Part of a small language model's weights: 16 layers, MLP 128 tanh GELU.
Each number is 200 + 40 x the weight over its row's rms, rounded and kept within 0 to 999. Layers, rows and columns count from 0. The size before them is the row's rms in percent of the matrix's.

# up: layer 10 MLP up, 128x64, rms 0.33, rows 71-95, columns 0-63
# down: layer 10 MLP down (transposed), 128x64, rms 0.36, rows 71-94, columns 0-63
up71,086,213,190,213,217,195,247,261,187,198,158,213,163,187,261,248,199,231,192,271,163,246,232,268,195,149,223,109,255,208,244,144,226,211,240,183,162,157,233,222,120,187,277,113,177,195,229,169,126,163,154,205,188,270,187,206,220,217,242,165,153,209,210,171,202
down71,087,229,170,144,237,215,138,197,288,160,182,252,225,221,202,165,260,233,211,246,139,175,216,182,283,168,273,162,112,184,156,183,175,159,96,149,184,203,172,187,240,201,233,201,187,171,213,226,198,160,155,173,186,182,222,159,197,232,154,177,205,140,173,234,146
up72,105,166,188,189,173,215,181,203,192,185,77,155,223,203,167,182,145,267,175,247,168,266,125,265,229,225,207,233,231,170,158,201,133,144,181,200,218,253,198,185,179,253,201,140,145,215,197,168,178,178,198,208,200,187,182,253,260,148,273,170,234,204,166,123,229
down72,098,165,161,270,207,233,155,252,204,208,189,160,166,252,168,160,228,207,176,254,266,165,212,152,113,224,188,213,205,223,181,162,260,175,217,187,179,119,149,193,187,191,195,235,261,190,196,169,290,166,186,164,224,222,169,173,306,170,163,219,124,229,230,216,244
up73,094,200,175,221,92,173,133,240,162,210,200,196,166,147,203,177,210,201,233,156,316,191,223,125,220,254,229,160,186,257,224,213,220,235,194,194,198,215,173,111,177,195,215,176,172,186,193,181,246,154,242,242,206,181,200,241,272,217,182,285,254,220,249,182,159
down73,092,188,248,248,192,211,217,275,116,174,220,157,250,220,198,196,167,182,184,219,179,206,150,227,186,233,201,74,206,248,244,218,183,214,152,209,188,211,204,211,199,73,115,165,172,185,217,216,234,227,228,221,185,123,152,135,213,219,189,213,228,207,230,255,184
up74,110,207,88,239,269,220,242,232,150,231,189,193,223,232,178,242,188,177,253,118,217,200,223,232,228,194,253,108,160,220,220,211,273,178,250,227,226,211,237,201,150,215,143,261,194,218,166,174,196,273,205,209,191,270,193,252,173,191,209,266,233,181,168,225,158
down74,110,260,189,183,222,176,255,203,248,205,277,135,224,173,290,176,232,129,223,243,171,165,176,236,210,131,85,185,241,178,243,204,249,198,179,220,244,79,163,232,209,170,198,171,232,193,228,215,229,193,195,188,163,207,238,170,159,250,224,183,205,209,173,219,210
up75,099,258,176,161,130,219,270,239,235,197,267,292,218,168,235,231,178,185,157,155,160,134,234,226,183,251,241,189,186,203,235,111,199,203,140,158,172,213,212,198,143,159,137,227,178,113,199,118,180,189,185,209,226,206,211,210,169,209,240,187,267,217,211,182,175
down75,090,267,144,206,185,237,228,196,245,199,239,195,135,237,210,280,260,261,209,202,203,204,165,176,172,195,199,228,190,215,109,202,214,224,155,202,190,235,189,168,152,57,237,213,208,206,213,147,199,197,205,244,151,166,201,207,220,257,144,145,215,211,253,150,143
up76,103,156,196,195,183,255,244,246,161,229,188,291,204,181,290,258,207,202,234,201,160,161,228,157,236,247,232,259,208,120,200,151,244,182,160,140,180,176,236,191,128,235,181,190,176,210,210,141,213,213,184,140,192,219,193,290,186,149,165,191,207,162,214,255,264
down76,085,183,175,154,274,186,192,161,220,152,199,145,208,283,205,163,245,181,237,224,204,227,168,157,280,178,199,222,195,205,146,201,187,242,216,208,246,201,160,184,146,261,229,232,99,149,205,99,178,207,257,172,181,206,180,196,218,239,122,254,177,136,176,217,198
up77,108,214,267,176,153,141,221,269,172,218,169,180,183,222,142,214,235,216,211,187,199,199,284,227,217,234,175,159,194,206,244,197,246,214,236,208,189,215,197,87,146,204,235,254,150,147,148,169,211,193,232,260,159,270,186,126,148,178,236,158,186,279,183,170,222
down77,109,179,161,223,311,169,176,214,172,179,130,219,183,210,183,263,270,240,238,233,254,200,172,182,207,177,184,223,214,170,154,273,170,241,193,221,260,212,208,88,161,228,205,184,144,160,222,199,164,284,226,189,244,206,186,253,198,202,236,228,129,177,184,177,156
up78,096,212,226,115,216,215,233,211,162,262,96,212,216,241,190,218,183,189,94,243,152,222,231,317,159,203,229,220,181,215,213,204,184,230,200,133,217,196,238,188,190,219,165,263,238,209,229,213,213,145,237,192,174,201,218,276,193,222,200,185,289,151,185,174,199
down78,086,193,191,188,184,157,240,255,178,162,278,196,168,204,201,246,190,209,244,240,219,151,148,150,176,234,267,173,237,209,204,254,162,242,113,180,233,185,184,177,201,114,227,180,167,237,273,126,126,277,230,148,204,158,195,170,234,184,243,177,213,186,148,233,210
up79,096,250,211,287,164,215,187,244,223,197,186,277,200,168,140,161,179,218,260,176,185,237,130,250,168,178,231,183,134,239,210,156,239,180,193,285,200,190,202,180,183,184,158,221,159,209,231,159,212,124,175,190,96,262,189,167,217,231,231,136,199,164,193,170,257
down79,090,218,244,147,222,140,182,154,210,220,244,245,223,204,272,214,269,139,187,245,203,207,210,220,236,197,223,176,178,206,303,207,129,235,211,164,253,227,253,256,188,208,253,181,164,260,132,229,168,225,172,193,216,187,257,178,159,215,211,178,264,205,139,270,149
up80,096,175,230,157,279,147,149,200,124,213,166,216,156,232,177,153,207,202,290,164,169,237,155,154,219,268,215,150,180,202,172,168,163,203,229,174,201,216,174,177,114,168,192,233,254,243,213,192,238,280,212,175,180,255,200,90,175,172,176,234,228,210,235,201,213
down80,092,204,153,250,206,254,199,199,258,251,162,230,203,165,153,205,111,205,173,157,180,240,221,236,179,179,221,119,218,182,120,192,176,222,134,234,227,227,217,161,151,237,138,207,184,269,280,206,256,170,287,206,208,195,212,243,169,256,209,160,198,234,235,232,158
up81,101,171,280,194,190,206,182,167,254,212,238,225,247,179,231,167,197,135,277,264,230,243,237,178,248,235,188,222,170,262,255,156,202,211,189,194,142,241,197,169,128,171,172,229,150,145,121,241,263,180,196,153,253,209,199,165,225,229,235,207,226,244,152,153,254
down81,101,296,202,188,320,190,183,234,250,234,167,197,196,204,227,191,175,217,240,212,146,176,143,225,209,148,191,181,179,141,237,203,130,213,125,146,220,211,280,215,136,191,193,218,161,181,284,160,178,188,165,166,162,211,202,191,180,155,216,241,233,130,210,209,244
up82,099,182,212,204,177,190,224,161,170,168,166,148,150,293,149,191,221,165,164,132,206,222,191,276,165,206,221,213,191,234,256,116,228,189,151,172,136,235,249,152,149,243,226,235,190,204,206,166,177,219,210,216,253,189,187,181,230,125,221,210,202,83,144,173,165
down82,118,214,108,223,208,161,236,194,200,202,215,224,278,172,193,302,224,132,201,177,179,232,224,173,228,211,185,213,257,182,149,181,187,169,278,187,180,227,250,192,183,195,291,99,173,231,163,215,129,208,168,160,227,148,171,204,164,200,192,257,214,218,182,246,147
up83,095,240,202,161,261,225,168,186,211,198,175,211,215,159,160,175,204,178,262,207,178,253,239,322,156,212,189,141,139,228,156,156,268,212,278,257,167,212,218,164,162,167,150,187,182,208,179,168,128,181,194,230,224,215,182,219,119,280,242,230,242,196,202,179,216
down83,077,261,180,234,282,227,206,289,168,233,170,285,180,222,109,222,157,225,217,212,253,265,154,208,117,216,194,180,172,267,217,188,204,238,191,180,221,258,197,233,217,155,206,197,226,194,224,215,211,283,182,152,231,207,230,226,214,102,195,195,220,180,213,150,208
up84,099,256,280,251,150,186,263,177,183,195,205,197,221,233,140,252,203,130,126,192,152,202,175,144,202,151,253,189,146,202,251,234,184,173,179,127,184,199,181,141,220,185,198,147,206,141,244,213,224,247,144,204,228,197,169,196,198,191,222,144,198,260,181,109,251
down84,107,187,202,141,264,210,138,260,170,185,239,199,158,180,286,136,223,272,227,162,200,225,167,243,164,204,188,192,276,188,244,207,174,265,190,251,202,235,198,214,150,230,162,269,149,156,193,218,264,200,200,178,140,230,206,176,222,171,260,189,226,200,283,144,169
up85,105,139,224,204,246,198,170,164,210,278,214,215,136,253,123,170,188,165,184,136,237,179,228,149,208,295,280,152,207,220,206,179,187,310,189,237,176,232,161,199,196,169,227,260,176,191,179,157,188,203,179,159,216,179,183,220,218,262,158,166,154,167,207,193,270
down85,119,158,157,191,160,179,181,168,221,253,155,215,228,235,167,148,215,214,210,245,192,177,186,172,181,237,183,235,166,161,191,120,194,161,179,173,177,258,257,187,202,276,252,145,182,187,187,162,145,221,224,241,284,201,181,201,306,276,187,197,139,211,198,291,234
up86,096,174,187,179,177,218,201,263,220,154,173,298,131,210,257,256,115,169,165,199,195,164,203,178,195,261,223,158,189,134,184,116,175,173,176,205,247,199,238,157,122,239,199,247,162,188,235,212,150,212,192,146,201,182,183,190,218,237,290,162,195,168,188,216,140
down86,117,131,275,233,214,230,167,234,199,202,193,183,208,128,256,272,161,251,195,189,194,208,233,224,215,144,217,251,198,235,294,170,153,191,156,151,219,140,168,133,213,165,213,139,200,212,175,184,253,155,144,183,182,168,248,186,211,136,197,129,268,206,238,181,212
up87,098,222,207,203,156,182,253,183,172,173,237,170,155,169,205,204,126,204,192,247,203,216,210,301,195,205,193,197,212,229,296,198,248,180,302,142,184,204,150,190,107,191,190,205,200,191,243,261,230,151,172,196,214,145,233,127,269,178,254,198,196,174,206,139,172
down87,101,207,272,288,166,208,134,215,271,183,162,192,174,162,213,147,141,115,185,175,145,248,194,192,211,174,205,125,206,213,185,202,251,123,229,174,145,180,131,214,221,261,165,206,206,199,246,167,173,221,202,258,147,188,177,155,160,236,150,200,180,218,182,236,253
up88,092,152,231,244,180,269,212,167,153,206,183,225,212,275,262,174,172,180,169,267,252,189,219,123,185,145,204,166,252,210,170,228,247,234,228,190,190,223,243,197,181,185,184,158,197,251,187,134,225,226,148,276,240,168,274,216,191,160,244,218,214,152,293,155,230
down88,069,225,225,140,196,136,264,154,254,189,154,245,192,246,211,209,146,152,239,225,161,186,235,230,230,219,238,159,185,293,141,215,185,224,215,155,265,218,153,151,260,221,221,234,182,170,230,166,214,171,233,255,169,161,187,206,206,223,78,233,214,156,167,209,229
up89,092,265,213,163,174,160,206,210,200,240,170,268,207,114,110,228,184,221,170,176,158,210,226,173,202,154,274,158,176,207,213,165,185,213,168,210,97,167,185,301,219,183,238,245,169,180,193,157,214,203,271,221,175,210,119,235,201,174,194,247,266,190,205,177,225
down89,088,135,277,192,188,186,208,202,235,213,151,216,107,238,248,306,196,183,197,171,184,189,172,119,188,212,257,249,219,140,197,227,188,204,188,217,255,243,180,253,211,127,171,252,195,209,184,200,231,246,216,179,115,177,211,114,167,226,184,214,152,169,192,164,177
up90,097,213,244,238,199,188,195,159,247,243,184,199,206,175,135,191,230,267,112,216,204,226,100,255,226,179,227,200,266,252,205,260,189,155,187,155,193,146,187,128,231,189,205,163,179,186,127,108,175,163,190,206,234,227,181,227,184,184,295,200,179,227,168,179,172
down90,094,168,120,227,215,226,97,237,271,175,174,189,226,179,204,150,196,220,227,194,226,246,261,206,163,171,237,213,206,184,53,176,175,233,251,195,157,200,242,192,123,258,223,252,161,207,218,183,168,197,255,221,201,189,172,180,250,146,182,196,199,216,197,213,250
up91,096,190,162,231,192,247,202,206,213,250,217,274,163,238,130,226,214,123,201,205,151,183,203,241,224,149,203,130,142,130,193,288,239,156,206,237,191,208,193,166,210,263,166,279,184,212,210,178,198,225,216,215,218,88,222,169,240,226,136,197,229,154,226,156,199
down91,107,247,222,200,156,169,217,240,215,260,163,138,231,242,239,178,120,263,211,195,134,199,254,130,197,210,196,123,202,268,129,226,183,187,230,244,196,152,278,239,142,182,213,217,168,274,176,154,212,176,231,169,222,174,210,173,150,205,205,265,192,200,202,262,185
up92,120,170,161,205,233,181,250,229,240,222,163,189,208,121,245,114,150,188,240,190,213,204,163,181,182,180,200,147,164,285,197,205,182,200,168,224,160,251,182,156,135,170,117,224,158,282,221,180,231,179,144,147,142,180,184,172,182,211,273,214,236,226,137,222,255
down92,127,157,206,294,131,201,157,169,238,170,179,205,281,205,243,123,173,162,193,220,195,174,205,160,186,222,171,167,258,232,112,218,225,185,203,224,259,273,241,208,170,162,162,174,231,253,187,176,153,185,193,174,212,220,234,191,216,277,144,252,184,229,202,286,207
up93,093,129,215,136,199,164,180,234,211,235,191,171,196,277,133,228,173,148,312,110,164,212,190,224,247,190,191,162,189,205,218,164,277,233,250,203,175,201,217,163,266,242,265,261,150,213,141,195,165,202,217,173,185,227,166,185,232,121,211,178,185,207,208,213,193
down93,097,200,217,147,156,241,238,155,160,238,113,187,246,166,175,186,154,250,134,203,166,207,281,244,134,190,166,214,164,200,191,243,225,192,191,230,251,144,228,185,272,160,223,178,242,149,199,130,221,178,300,178,209,222,172,160,255,260,161,184,228,217,211,196,192
up94,085,255,207,191,145,174,172,240,211,222,168,195,197,211,182,209,134,247,173,233,254,230,232,178,151,183,191,161,217,253,160,196,181,185,208,236,143,296,225,148,233,317,169,185,202,212,188,254,190,178,195,85,239,232,193,114,265,177,201,208,171,185,200,218,165
down94,078,186,186,200,235,138,209,184,194,212,195,251,193,234,140,132,149,139,198,200,126,238,197,228,151,158,232,210,181,154,291,158,232,229,163,174,205,240,206,210,170,283,170,133,233,215,173,214,193,173,213,229,294,252,204,215,149,130,158,129,213,231,160,199,231
up95,094,148,206,239,249,276,150,203,151,141,225,156,213,138,221,210,128,170,241,144,216,206,185,157,219,213,287,282,206,200,132,192,277,225,142,150,172,169,236,161,248,229,161,195,230,157,163,169,189,228,186,236,192,230,227,205,225,183,268,137,201,176,209,181,214